config = dict(
    num_hidden_layers=16,
    hidden_size=512,
    num_attention_heads=2,
    num_key_value_heads=2,
    head_dim=128,
    intermediate_size=2048,
    vocab_size=14295,
    hidden_act='polyrelu',
    norm='rmsnorm',
    norm_place='pre',
    norm_eps=1e-06,
    positions='rope',
    rope_theta=196000.0,
    rope_fraction=1.0,
    qk_norm=True,
    attn_scale=0.108,
    bias='none',
    tie_word_embeddings='early',
    parallel_block=False,
    extras=['local attention windows', 'paired heads', 'gated attention', 'exclusive self-attention', 'value residuals', 'a smear gate', 'an embedding shortcut', 'learned residual scales', 'capped logits'],
    init='uniform',
    init_std_qkv=0.0244,
    init_std_o=0.0,
    init_std_up=0.0244,
    init_std_down=0.0,
    optimizer='muon_variant',
    learning_rate=0.0219,
    lr_mult_up=1.45,
    beta1=0.9,
    lr_head=0.00732,
    max_grad_norm=1.0,
    warmup_steps=0,
    schedule='cos',
    final_lr_fraction=0.03,
    batch_tokens=[65536, 131072],
    max_seq_len=1024,
    doc_mask=True,
    train_tokens=593800000,
    max_steps=6465,
    dataset='wikipedia_en',
)
Each number is 500 + 40 x the weight over its row's rms, rounded and kept within 0 to 999. Layers, rows and columns count from 0. Numbers have three digits each. The size before them is the row's rms in percent of the matrix's.

# layer 11 MLP up, 2048x512, rms 0.319, rows 320-370, columns 128-255
096:465476517495472502522514473569464466491574554539446506507456496483528482481514574501497555461473553498499464466505520545398544567539513459535490487438470525507430563540493519492434535504467518556431481545485465494504473498468492466491506537466507497406484507497499531514472520532496484432444504609468465501518529548464513499483551502458473547507528496588410538495597547483415535505401
102:506470476488473415485525530479551492492517597515494530544483531574470537460478474445509527553501551504484463494481484587481547477507490457570513495501488484422522504490526523516612554473412520547439532557422498512481598546468527532532501491510512525557481521580491545522467564503490521459591408538543541486456537546483513476540551412474506478442444470532530539549521517517515519561598
113:546549521540489541488429466515484490435470521506447559496506531537469533496494537551498481484484514464417447477533547491518547485521536481537515511439483447512383460478508464609456549450499500530530526497445527529559439475492487521440449465447499496550492496526534504477512551498450486489449538517550498534466487545455527485438529530482561486486605508453484503542456509493527525450490
090:500542457461522463554458456523469501527462514459530523581464461558476498432452489491465486499498479555479463523512469413492511493500506505531510530468434450447540479522530542541515514555575474524524483536455560475531489486504431504505473508548553479469513518514497546507525531482455521503490456477460432545531516467499486570461510459477539444506590500547538501491527535485550472453597
036:527460505644556563468527522545533443418535513534498510485566471478396553537449513510455506444550466501451538478503569546507495467530532541479515474443471499561529526507500466518480503541507500496489510466547489520453483490435498470486485526512472483473537424448436575437565526536537493480510478503461535580532534554518510519446446431524438466472489506502505455563461486525439464466556
094:509436560473493426509469475439483530479463510460494490439499537525522441555544505457442452509523487519500433562434566490454444539526443512472437496441483508510492470540550587442518537529502420546526523445520543507533482493528576431530528576532438537539494473555497551582531509438530526496487473507529469488428438507501528482480520431546481411496517477541531517525611512492508479508535
111:523490520504605514518529569561535433434491513526430543472562497458545497533498455510471466583561522480501482567455514510534549471434487519524509461496501458496547472476505524482558428514413512498528562457561451508532481527498448492492471502459488437482411532482563508555504501538554524421484526574542550428455456575510512511448436523426469496460482478526444526524451486473455451531470
098:462569525473574476508431467452546474491512444505507500451489555460529379582525547418483457493471599502469479478447549408524525525488531516452534459524520512465504545539431452521480483466467459547460504553441465510503498607497471421440429498460501453452477536506504486574482508534482409500547500576466528498514504443455485471524536491482485560539477478516543462495531466468433507503516
103:556430518522445434443548501566544480523461537568459503517474473527479531530467464471522479418477494450495473524531498503569464531486531534424508513483546502502497511592534523505464517508587532496462469542496563489509487503473475490572590561580495465473508503491520501464479534514535494473498500474491501492503470538401506467573502496515467533519497443472573501544477556471524391526553
106:491513497456480544555516529487520494524518521558540533525506522458501497491564501557421525521530509502544518544495525495569483546465453605492574503491468464539507465459519539488560457462495467509473510541568520541518430476458497515473520486521459499568536489452587506591502517469482503502448477570465554509561468517474495477487440516522440498516469452468585591515481552467513494532537
101:511495525527526520507468507529519470538492486425563477478509440483445509477424447495509489488480557485464544507500524549461495459511556495494465478546501545513506504435512511474514468519489563533470461550497519489520502489447490441447478563499477456521530504541498436501489518495519554486512509493493485539452466501506510470470553519424507465570409486524528447538572596497469469467527
104:466470492518483580481492532569526540502455500487436534534513432488486485512511507553509582403431517489502492490476491566475466429440499551443464481521515547572545486471517578540563467440479618507482488517433488488505514492529544475536512607475537519534445416516489449540512507552611544463517492465558534458488493434532513556517522466551575503478465508493516430514459562472605468552518
094:457484501482471561479489490468468471510490481463535422517513562545559512522480539491485482521603483523399538488530443523416522505400474481412523479495453495429482489517489465473535498496591496495515535481526477509502464509558573504447550549457526477557532521415490483446524526402534489536527509472486547526433515460541361511610606537508467473553500483443530484517463540464449488470461
112:474462509521521442495499500505522474509441442493475508521454487450445468510450487497456509498462501462467493408464479479503534484511439482529492500534484495507481512568522518561543535576524533505468518456451445537451499449515404472495443447457478520500569494526525555474557551434481540524505504541521575487570503450469475515478490501614533511449475553540428510503499534516502493443567
135:500534448509535517483481521525447547487514545543545431530540558491524556536511509447566479539533561505508415502506482444488466549479524504495542490541471400480514502485440488539465480569528472516493518526574527472532594476515474478496556520503531469518461488477456472524457464502471539527559503578523497486476490483486511519469541454467490505536446545488466589630508461527521447493540
100:435455523474462516517490488559555471454547518505536574488477466542514545510473479587502415537570544493547461435546449456525529458604539537483519473490509553537456558507485527453422469498462434492526488473595516507524511499469479480550467500445472586495518514560562460535514556559464510489486550530478491539502524482511455447443447502515492479542542481524515494552508487474560538404434
107:430472532475483502465503492418460438440549466521573522448481513553510451593504482470433520474527530486426520547533516526549478524460491547434579491431564494471555412539499502503532477492503501515503509528468489554498426525460576481389509536549541495591483522580562494541491507563496509437571514431471536478519482459511441513514468484478529523492517558479507493517541511528482505506525
106:509483494576506517603515475491518510513558445484518528505474424522503532516456569455497545505502443503568479486562575521485441528525523518495542533511492464508526486539448535537557554453497477531531472466510502496505559523564485496463434514535521489523502576460501475495465493479442538472510487529534510488416483546413516503484519380451496524545406461472435566471515529506479531439483
103:512510500558524452591423509528480520409475470524503490447532496458503458511524478511508481471496497499420490569525488542510483498454480542598505491420533543488413513455527518455486507450519506440529493517450503515483561495480540531465462512414488530461491463466474491512511480453533544511532524479496561563464469529412515478512477468466542597556463456499532480514553440452414474521419
101:472486456448454527430504545513518605480504481486536462532499562475537521424467500498475496496537492492481494573504528541494503429526408418539554461510470461447498505524527487493519516480477469526561553526495574525509551535510508538451559473436540486438552494464534573558504496478476494480498426504520450493443454462567485502495481524505509551459556443425502520516497457477570461506485
019:455515508478497469405544450512477421533468448504496497480511524516515499482523510513512523483505520559455505446498497502500494510528425518468524498522568454523530469474504525504508555527467491510534518477459535489447444521544513446475541484488454469466549486468416485527442469522471568492472452537501468529535529497553543535436446513480505528463546463518491503516463535541478481400476
111:564477565513494466495500477510479550513493487485525477484504542481409510517519578481460537484447521620516500440509553528486497473501485575454509488499506522499489487555511455444509503598471500451548475454516496499469481435439479454548501560469432528549487509465569448434544484456537496585485508473466457456523435540469506468479488581534538501445576577534494522493560553514477475520568
123:450526536509534533429515540525436586492499564511523535548490479553550567579503513555522447483462513425532395524485508498568537464493485490525553484531513587427515442520506495486569537564500548442493475538542550551531535479464461468515491592461516491513450524503476562498405490465528521501544494500494497538444517483487521470533468481471602601518484467445488551544484479498503460473469
105:481594488499520449461476479496498505471531542486561469511467492505481409516520496466507537501546540518488481504444422528514499539470502545477556462464491538482449484550489528519476469556553482496445535518549553536507434497474496495466499534447466485555474509436487456526554510525478559522562515448529471496429510518571532513452386485425555439468488570507540451515462525496526532460437
105:464425495518532488496466516506485541436442531535433455523492564566486532527472505464462480459502477454554487447563557479557495480551507539506543510501429484470503470497482466452501552533475444483476461484484465547491421580537499575549526512487490565520462491458526518478549481444477567498515544467449520547525483471543494526517463469474467514489517522472508521486501482508441533411459
101:592486533525490547527482483471616494509529518505501542519555518555542522474544422413474476460467461537432462544536528475491488539544487585581534470499595486534452480474425525499481523542479478494524446481460475481463547540457498472524436582471504435527502476498437519513472473458482522460470456529525486496522474540512479481523519518565572476512450434571462432494504529483499483459473
078:499481528545477524516576496549560518541540478452522535461475467499489471530482498524534483532517595446537563523476578485563507509503523505505526518541482584512460456521444478553468437467480466451456497527535493488498493488465497455560496542500522540445501534518495452542569532465478450500533526524492472491544497444513483517486474474582496485600447515473528530511503582468442509494536
095:440527482440462610489469491481515406572481452513550388526515489510560520533502536460507482493478489473522449527534552528470510475486548501434468422480488467497482466475548474455555505528441538466479479495503493499458470475509543494481530545515522496495557522460509536540491585516574535540453555541570404532454537597462453487477544538525559550492490504541460466504504453522374519521520
102:506474495531555466526489422483549428501524571421485525481490525415466528532527532536512502490526536552488520457549554478514482419530532515516504441531573485467507547522426571530468470478440461473545496456493507563520533455544447418490480559492517533428480450468469533523478453435474544463493480452621515472525492517466437549521564476474447523443458440607459480462472489481460455464446
107:523564544478493523469462490473575529530538512458478485400568511496511499533497425480519500473510507418499509499500507493600486522567506498512509462469475538507546570485485417510405549518477427483467479539410511453530521511493525522505497541498520496454536465499476464465555514416524467523480459438510512527447485449498497573476502544503434505521472475536497502481503509413454583439493
103:529450551481454530534507428546516523525552433459490524471502484481505453552449501468575580580501471560472438449543499397483503521449508479454529502450524491494546512522513512513502510477505488500515562527458448472519465500497547475548489470513565462416472497510455461452486458499493483490487448498482483478488451486543485534526528507506463553547427494530527539528504489523478508474521
096:563585400504515518534495528394508551536449556397499498436462502495504511447452425558451468488505556438467502458489512518446500464499483489468601478526515539491482462466475532566478539494516540493486506496525458466496456494518443538507525502524477506470560561523501569530440569506421451511504490555463509571445555555474474536496446512471536472521495522537455490524504519567501516499499
100:541489484585525548489532521403527561490438490526525421590471481441472514499543553560489550541461546474449520534507517529551551513423414454530475546519493521508519484562622463444489514499505513508487501547463461516498497495491547539499474534499462534488589527507481575532530501530482556532469478469462501480537555486537549486521486494555476502548512454541497540496472468492514448513516
116:581479482507477512466472493455498529618598457549517506540508466515470491517478503504498484461486477478548537455521459530510424499460475531509523488487507532481530500514458501464540466482518504495490562541482502456473490495472531527451513542506450485406468514527501460498563561472508490552493427460491515539472509484516517535500549503508555521510503516502487473505529523466550528519430
105:540462468445504516488534434526499532404518519419462508478569530497496551566462485435536576554453533481427513519430530513489553537583500520485489565555511511446538491477543478525548484454553515445483521464537459482461463463453506535542452492542518546498484491517532494501500527471437520542491444450539538632486528476478473555541474556459459491487577448481505563466532509522519506551568
096:429513525572519497570543531496493452527558476553543520542526516528515518527545451511470484441478551493504565527519440557548477526477486509577550502571570536502507457471538527526408532498482479536452480524528565490526493528432520513500462505529496470465436532438513529558430449508442509423460467487548558472482564503487485493500528494503512501550427500493494511585534500415547526564528
111:565469455469445538497437519519515481522491519488519479500460489507467494470492505517493461503506519516489518489541500522477494504548419492482465546457546518472552476500444539573483484502506494407507493540522529423540530544537552507472519514388532515495547469474570484526530486448539515443532488438453541513503516531512526552508463458556483423515429580486535510586517511471485450483455
096:489491505464441567501555481448496490397491493526538504497418575481469467454490512531443523542529470531483461510601479514492451483529504500393503540481521491458559447572542540470507512571500497513562528490473525452548463496470534469512486494507504424516480495465540510515539534490542526482461454540433565455511552541468469500504462469494438466565481523506538472468459450557460468502489
050:525542477505482525468435451402582521427537511517540507547489499486434536584486500511527532473597484453567475523512450455450539523502507440519465519415526484518468480545445524567512445506508464558500594514559536437469517436549459539526435475472520484548503518501498481462539569453503479536501528550525466525522481555531607514496515506576447451476536499472504572540518500503417513493423
092:467474462570561487528516502456492525545483492538416505520516438552495486443574517430511432533509484501564490550436551528445535477587491478480485443510445479451484540547455540424518529535525499461537527503504537482431530514448437518459478537460508595470530510435507492509547530472528524459460459482486415483566430554443544509506512517562521549515519494517476497481485496511495517482532
113:478549578475469483489560515525516541461553458460509478516379527436487500526458505521549505515537506487469454479443522533520424524562501442541493511538507579475458474456542558550452416550520556558568469543528492393523525544468527547592521483523435485482491537496469509486479482523565477583463498528529505466477571533561485487418429549492557478420412513564464481485479503584436483571508
078:503527497467506512455504526420491462525489505541576487541462484515462523508542488518560482463462563464464471526487499426486524518490471465494542540437562500561444539554507531590526489497489556450514464533493523446517411487532456506512558538560473536512522485543526478525509510529458486523552527470478494513546437528529520538428520463478534439484494488460516476504420598464496420542519
093:504471549534524536521478558453447458515530545426542525486439524462429547494530512481499536534458494516430525474559440540556465539493485562496535500527461552555479487476433523472457522497507496477451542508547548477531474496423557536557495455459512447525460456504523575486483512462484474513489470519516487585447527517524530539472528505491546441516550540501448479548510521492520485544495
110:608555488524404499516521520506567558568490488549538519507472468436466475522457508530447526418519500536478500546540470458575510465548565504448552492565469475449527472552377522513481587531515507527512455578436486504490519455488553542425502429427495528465525540482508479486483570458513498543547467466460510524433461467535537521469512462441497469474447551527517516506515551509491524495536
090:536506553482473551506471498504526561452521566477441547536465506461471534534453516476495549444553444482561499450510470486508521437489428527514536491444520548501589531528515497523467547457503521501484491481493591518572493513506471481412526530457564529437558569545528471451509554515468471479544430552484596536451533451547501519491478512460502556488513494475586494507538490564513540544485
110:448454463472445485480472451456481530488511479458527510534488516518504515470605458463505487544401460506461525463449546485545502564501526495495450502536503544543469526611463494505421486515459515497466462418493553436458534494525414443494528448487565474536484507454552531543481478515525520474444485513514532527517561564561473446504569440542474480500477558475474421425452465571535480526440
104:527465513486561533582537483571482459499542502590512465521573527457507548436523544548528569414507465553469467452551557561474472474545503488438482455555454578527529466515478500490444452515483543459446434506475509525542514465502544547486554468491494521465452537502458514459562455477493418494506456589500483429501469515466503541520503434481525542504451466507488465548483467465467384517521
107:496476511461568510496496459526470497516512514410515467433502493549494506451459596489497507524497453539413522556556517467555514495586514467446497478489468398412458458590406501525523498468457563460430546454542493437489468514487540495509495484481488533505512542484441499493519463497445485513515445544494489486497484487528473515476473421501506480515482560458518503552537535504492523540542
093:516472468537522498470481496474421484488541511492536495499538573450458499463550516463523508524551493442461546520552447495482488459512489567496556505496545455486467463502477511527550495510407537435492500495526594479466518520503484519531565577545521509484529495502491505497553486521468487499473461513461485461497519567489424521525561433531555491526482554561552497538456449495445489471499
104:491510578516459487503471492501514454482477492553493519507464523525434495571507586500463437525543480582527524536583505515518495418495519451464453443519483495461495456554531479527501533482452500457540444526546483515591466552501486513468502496519493591461559523529485537553518486464478479422591453482559475529481509569468464490511552542528497605541442501489540500419484551441523477557438
111:531500602537533492539464552548485535515584526416507523473529425533527445528504462487555574432512522560471384555463484517507528519559553498453477541551570516482425514545551472485488493448539564524504590480499514541456470493493490522478546499497550505505539513429492510479550554582471452520531560378488509462512482510537496534483508481512534503484454518524566512500497509502442552466483